Part of a small language model's weights.
Size: MLP 576 SwiGLU, 8.15M parameters.
Architecture: LayerNorm before each block, rotary positions, biases on query, key and value, untied embeddings.
Training: a variant of SOAP for these matrices, 4087 steps.
Each number is 128 + 32 x the weight over its row's rms, rounded and kept within 0 to 255. Layers, rows and columns count from 0. Numbers have three digits each. The size before them is the row's rms in percent of the matrix's.

# layer 2 MLP gate, 576x224, rms 0.224, rows 299-308, columns 0-223
104:104147158141104150094154169107149120118135102143126220123107119063149138155146154159117158088081155119127135170091086138097127138159086113118171191197103088127188152155162176170166187120080081068088124171163167130081096113137133134188119105191128119160120206176130108161109140165154161177147112197145155128124091167164168135080126165168129109122095157125123136122103107144115176137126159115167146135139104088032175138150118128085017148134121141123130126161107145105149128140120160192154130100092157148121112067107113183110139181170131126149131137134133135186175167074074138114158095137114110122148175131152088134141070143135144201141186097135130106138106152111122137145121
102:068113105160102135091073118149172171121077172096104089119105115081129157081136096075152117120145133102151114121134181120158173123113116089170128148098146136101142207105145089210093140119149125078163095143104114054135126091102126133144157093144089122152141113119149123145148161119171107139101070150093142172158065125092071123108111128079157164198101137107089173123096171110146137089152141177145205105133094200170133092141142140194197099071111119130126180091101127099123103141156073091109206095128148113098101116037168153077131152110137097156134150094164119112132108132183090127135143131132166071096132140140137185150174133143144109150181152169115112146143121182108143160102
099:077112159160152117128125098104161088145117093096166118112176139100140174107147164098154045095122150087156081131131130084137152113104088110120089109090132070122159111133143129105055141119094173092141152103132121155116106100180141141176144112066083191119144087116104147080121152086089139089168148099084216146132103132124165139090121103141081174129082122160152177091146148140126163058094091117152082183145111139067131159186091112163130153140173113113137122139127161147155088120139123191151127115160146087136099145225120165184119163075160162159124086120107121142112144106123112096176162145123075036121137152148121114147082089072161127142149201109107100111130100161097146096184
099:076095100117068144112152164092113165166136118161132137109165085152121147125130102140071165135139084163139089115138101106143120120166133111050112128090149160159168156137141109168164085158077069094158151114117134147159104103093155120061142122185104159141143081224075178100099206132152138102155153184089143120090147166115124082118176151091125076194098122165167122110099141101108124068099133149206122101119131108108083140120198142120130063100154141114142152178091156199166104087178126078117167166058116113131129062128112091121157171135154119101106123091124178185124119143178092149135184134115081122120092129139164142102130097120127110103103098114165097136144060146124139128129
095:130194088105146085186151127139041119104146135124158133127100166107092144136170159093146135105091128137089145117073085120142153121096129129092150086116104150141134090047095145087162172129088155142103139128129091099146101167180167129088156097123074130138129109102148098168107095115131119092120176101144148116120169125165111102110144122092152117109129232095137095101103086099073140104158064198203133148136089155093156183126143090163041138152175129105135161088101096172125120126162125159122154111160103123165132129083136164134106094142155084165129120153090236079156117182109120084140134151106131126097088086088095119107166100143107123162105145147088102091107187202088145110130
087:180104084121153105124095149156090120136143010135130122146165091113120100129151082127145154136114092077126169083160136170132101115157153104106147113141147160087131184144104158143099099151183091114087126125153141173140077132102163094115105070147087142114136103203145133082134132144107148113093181125109156120139110107069057136090180153187062174182085103182146117142163126128179121191123141091105162164108153106099120128117106134139092087184165141197185100149143140100126119150139166104114156191135067114071114141105137146131113139100160115160171198183096144121077135098074140129115118179139134131186098139123040160166157112124135136111121082176164094103150105107125102139086
106:080139058178158156155121133088165129111075125113130164137103167103118098107129095119101116130116088149191154141119183069064187185130136113085133187100100154111113161113126078088148141092177150130138091174145163127115174111142116085125158187110153135129183124163186093152130108124141128128217176099124081171089098144121085091115077169174106131116122107180141108154142108101097116120095128084125139183156159164079167114105082142162103108130119104126101108155092205153145146121137124090140120111127122121098098142174088138076160153184186151177110110113135150113152081121122129145061211104178137141146138143158155144065131106138136132041100133107177166142098088088105164076146
095:134116143155156173077102115187177093130153076141144140149115098128139032110109056136130084132121177143134121163150134150157139102134183055095099064109167096112096118168077091148142151125145141145153123094124089146159106147094222152150128151131137099161164109147166129108131098107171118131085166099103142113104072069144086102125109085122103140087064126200090126152162157129162176140045180142091144143105113120189090126154183100199143130109097146133105062097067150168118114143182128139103148170184079117162124120100108096126103114069143174151157089109117186084099066129112166108105131176128109136113126101102100136131162149114139119103178095129118085130146164145124083121108
089:119154123128101121059103165083196185129151068110141135147159129144201171167098137098137118096157158120169091111155158087190096090130122145119112097106166147120152133102068106134156193137139149128166168144103137128139175098136179128139100131071137125130169142084157094106183159142102165128121117166148090174087151087164072071120150176130093103117131135136143162142120105161115098104083140155128165122212128121148119113122136118153152117128117188100211130165078115182088069120124124089087168113077074094115094111132131134146085193133102081081151155131139135124131080118154158154161053098100160126133086147083093100084176112152125145123126181152088119071083076119053157132101
097:118089126151122124119136140110185126144139137142185102116120111124152130112174169133087140154145186128091189115119166114149100081165138120160071027072102130192134168103110133087187107089169091220072146089128136137155154163134182133078129117113132190139100122159078126133128144110122173116143079135152139114134160151115094113214161161098107118096156164159116116160097208104113108105115092093210111130124108156118133150163099171158142148151157072141138104113095024122159126144155160098130142061183126121111090166132137190082101097088177157110108174148111149185113157110102155130111158170087134129070102101153110130129137148120091172132115143121147096144060125161129114125152
# layer 2 MLP up, 576x224, rms 0.221, rows 299-308, columns 0-223
102:148134115100124063091165145103126097174098157099137135103152126132143111154167100120142130168159173103165150169182114150107165106138103140196077116083133140172129159121138125096058109097110142076166138160153070122111112134120117170199139076076162124162164146148137099092171148199182123160147159105121099112105136172130071107152167157126159184122118125116127189086134083127136126108100149115120123182081095136145111101153140152130097111189165145139106118193055101082216198140135146107120116097197160123141099161117143133166126143032141130134173156088149116054163079081153127114111104073122180129093102122186122146148166115099141135135063132121115105175133143160167164156140
099:100045175118119081098082138115143096162128133173094101134124125131162149084111064163080101088112233129067110173103155118168093151149113093146102152154079117124075115106144127143167126143051100122100138138186107119138087162099075148180181148137061142114118150142112164180101165148144097089092128110161087106141119116115108165095172149096139122074077144144093134160094131151082151128126089125075175123099118088180152094031202188137134153085097121119106161133094131103147137153160122157155117110107178119167161145131117103105090101120165075122124121134126106115152120121168191134121106131089156173083157169184125139132159089140156153132154110130142077103141185187138106166152
099:156135101126150159137109118146152083115080100100129052095105154122174182154077120105117155180131209103123083139144159176158115077065123121123192153114142108110177129119073152114100159152073140090144116137123112103128134135145130130173136075104169118152136100149128139068167145109106089103166144106105152159125095144180148163074144141127136115134077086106147156109173088080152110113058152177143062178156077117093122123127142086076137153092175101162124118149116151144118086113087113160097154143215115156105092167137162092148146125128171113122181114059129126129142110064123150106184157062091154084125185101121136094147159144053117139085150213121072124150163135104155170137143
103:087199173152117135131114097152107091162050117169140036150159140080106122160104134111172120116151120117155114140124176139141132126113073157143144068095123018110107158086148136162086140180107125122141113148054143141119124112172176068163122075100179128125104069110095103146128120121181116131068103122158126147128107109090178139130112114175146086115136125054136153114105121167102082117118145104126123180174121144132141145149078035148120117081124104147193078111098183133137170133081162077148194104137147114155078138140121134111101078088095115116063128177105104155106090127168126155167143158106144150149116138153142145150147169077173152136137155132069162151143168125082141147178
091:079158090152128129130125100078091069125057069120146132166134133120134147142118087130128110144159088149140107144165119134102099095090138094130149095123090141179141101069112104095165145133112113161154145193116133108182174155083169163162142129151199146130085144150106143171088124136093146164140116152145088125119097201122158137172211136125183192161115108077172135128144114094165102164096169133091082144098058144166136177097132130162117144117120147106104114164139117207135150085141138128188105094160099142116142145130138140140082170064127209120119104103108144121083158138154109170146165117167058119112124117145187140125107132107129110151120096069222173237147107147144139108108
092:173154206105126154151081113166142105115122149087099035070143145127186149065156112171083125077154149124104102102184080128167134116142098107119144144144135079064100104109165081075159123203138086136123135123150121171153171129132245132086143060106110062162090170142131088080102174171099113097178151172149133082124127087120068177173129141128089131149159098165160130158135182149145108162103082103119114138082081135134116099094114118145133137142105122089119146108132122110104160123117151112102091130150065117113184144103162137132146159119139114149183207129128136141108134108113119197133132100164135143102179155112113178094088120203137158143134099152130170140141154109126093112157
102:120191130110138108149082156166165193109110163095171106162104160131107084098121099146118094122076107125123197153102162180142115138114173109102110179130127179125077129132034147077123127114127099119081086207155109098144167075056123129161211162076157111159177119140087142187143107162138116161167142091140148128131133150117086114079172061093158130167107112111082114165137130120173123151129068078098128169135126129101106181143139117184118180166110117135126085165117128130091121075104143147116133091089110087119183128138165154157162131188140117161112151190142116145127136187052132187086117124172132116081121054119144121088148098104135135126129086145133130128140064118140167142123
089:135074122111044133124177205125184099071093144131196156148143109102136132088131076143171086079119087179091156134155101141124095113140092149158086162134104140061114121198087106175116129170150097131143130143123097139125108116160137079109140156126101138113107177179139129092086139079109171130130163143147109096147168122177051081147116099146085123113140107122120143163105156125178148180169168102117114105118146123103113126212127116164173122110178123060119187111120187136115144115147153100146162175110122163096122130135083159121128084117090154098100140146157121134069142110135120077176164104158086106200142102157143176102147178160137144068131190087180112085089102109149116083182
092:107168200169168205179179166086091109094128133100170079114169146124118148099156122086160146166134108139135149169145106147127156107120117091060179098145090162110141181121146111108120115115168094164104102154110120176143110187148072164143136084075146112124110068092135168113125093134150103131172149132112152101163120141136125209050086158117169129136137161177212112120125121107156085128148098192165106079157129101213161110107082169115121086106154097153061114136161084096149184103155161135136143105149123154116112173131111108181095121128105101158186136165158159134163118141130117151099112160105099151179140142174139148109153155130077078161096125130167147126176075169157150119070
098:146079145127126125101122129146140095160112138143152089122187125138125147121163147098112181112131167135095104165080182107177113127142117120188126130051142133142070144106099106110177155143152133162110149106175127107183128130148198117112149142106152147104131107215139095134122117173113173142135073119151113096197111130084103097168111122143160088061119151119151117129138176139126143120117085099184089108137148147141124080116085139144130180150073080167082120068160125089125125166100183105072181101129108099091115105093124225087079065083147141183184171116148138106079161097154189092182121171139110122040162116130158177149124160145103173134120129097120104145111127155060143104167
# layer 2 MLP down (transposed), 576x224, rms 0.164, rows 299-307, columns 0-223
104:079070158062122118142186134133076063150135013117174096109130138147156165116154102110094122124116139139166129162083117077175130109133050174075153142169142149135117187099167190157151125002101102082111117128115107122160082075110135153086109104142097092082111102160134123155152136117114172125089131140100123150117137131157117088122113086109093070092106116132101124061115080148152154123186129118149147116149143124093166153133128155123097113064190120153097163140107153116150123146136080124163109129109089112130075138077119136199111162099130201093121171117123117123119135178109119148171096108074122149059158117146113119119100145091148181168132053125128083151098133103125126119130
098:097129091117175085106087107149125117131159097104153135126164147145134077134102143161126206121084143093154113095171106129131083190122119174135144127131094159120092113126144096166134186203120131119134127144129119149111120130146165069148101129129181104131167077140124181134113099174192111145174102159096141150117156054167186149156138072093166094152161072106157099080144122148179134147233125144137146159058137127119086090159115126120117118122086147159163147123069150163139116142126151194146127188174111118174137111104127076224145076140114145104131048078153152193151103160119104099130134129151121163118105147088141139137114148110079166119127152126183071148073142117099165148060
097:134168100206126108060073091171105072107143145079155159155170118130107067118103182165118089130141142159122128153142116135130145084077148118097124153161120127086106199157111153108109146160076167091092155161140105121130088122134142093202130120160157178073146050133115089175105137130163155153119065124127174119164125126096129122114100118189126101186098168186109136159141096110093125118072135073118086212151103089131118170138154203099123131121120153149158142119127074096115078196093104130070061181085153141151131142207119167138114126127103101173172086147157125087150125142127079125176099094137130119143136105131101162130159128148124158112158176107143128114108176131077142110173
096:132101122130117108122104170161097137130122108100107129114147144206100129149091180138150147109130124134110139099119104165090094107140144150169179111084158221105059078120137061158116156109073162083086083163143122117070117071170098148120103110169114151097154168117165134080140091198119085138133161143106148122093156140118113147128131129122096122052116168114150085160139108121140199136139119078131143111114096112128118115115141130093123107121186146119159137091164094142053115176137094152172200135134074133112153090172109146101243157147135151181096109141126085086091146117156209156107126183192161103127103168135148123113112093095120129132070136174106145117070053083122118119117
100:138089120158130151110154122119159130129120138160087132154125133100139102158167139142108141139155112100124142091166066155120156149143187098148079114179108115177146120115077171188105101131071180070155061095170155131083133129096120124192130138170102095136082120211107133148134165053124129104157109083123077187079094127138179076098132139154158150120122094121160178178191153092107166187156137103118128158094121114122160082069070135098179159118114125099117110126185163172136126137132119131137110094146217067127140070129122176085191156109160108117068107125090114156095096073137124152122153104118166112122109140226117131159137138158122132121081133141177152114106102113165095106186
095:137164152106065068121129106156123165149117132107163113161178152070147085180126100106173135181108183165129144099137109095119127088154096116049105064101119071164110156113145158102106093146149118183126084120079139145105138104146149120114105234132175094127124072179146129081124164089165131134052093092166165162123116140144148154112106151148150161087168152160128135157069146120152148159165125141149069166136087100233135059097121186146153159112121128104125112131106120136119141142121123144109138177151139160088085127196097119156162167164098119070138081095090104069121124140150083179102189141119100122134149158130123113152110097132125181128139128085097186124108106108179105131075
100:186129076100122128131114138198166134107137184138137174115097126105090149150162155149144115091073115070064162145147133138093130116109170185156130159185152056132144138139159161069131120128117117134178117141116134115126087092127152095151101110132127172117145119081115078151120145121068166043149118160101086153120088156118155130121110133099150162118126182111144166087202145177125194156134165120191150127086125089135082110170164160100114133200115153131139137140146087106096188131131119099122051063156129136095099077190157169137061182097173127097176108137131122114121152167189103082079095157147146111158126181127103165166175075146126124126100181131070147108126132181124117143129
092:101184103177111111137060153114148189074128080136088094130079083124116195133132195143149105096149122132116100145105121174101142144179106094109133214089137096099141127074091128151104112149108139106108134173189092143047120082119124116136131163145143066135114124126144145101064163123112140116066121135111119175058121117126178113131145141098095105127155169137151134148104106114125189140135157171123129116175061160131140093182177108103111085129125112064123080134173137166108119111079109109174095135154151086084005146139157150161157135207127123123122075140092143137106089156062167137144093154133052114166162122128134132122173140098113101130149143160143110085113117088102097117105
091:118106102120099198126134142208163120151091144132132177080130144141148127144166131117150121177106109081124142099096115088131145096161147150099149149097138133117146105107171125128192160107133090148175127026101110139115104135123093183122128131117100087100061127154097147126135094095088163169133104176126114119183116132097140156122167112124119137191129109146164145080155114112123141122056168126082142162146158097085108099145198143136156186119170138134134158134158174162165142151114093178123159113195142082084178142182152212187126138053145154111118115137134165078157095177098112194101099126133152080148145094149111098092142181135083180109063107110112085194178167123143137183138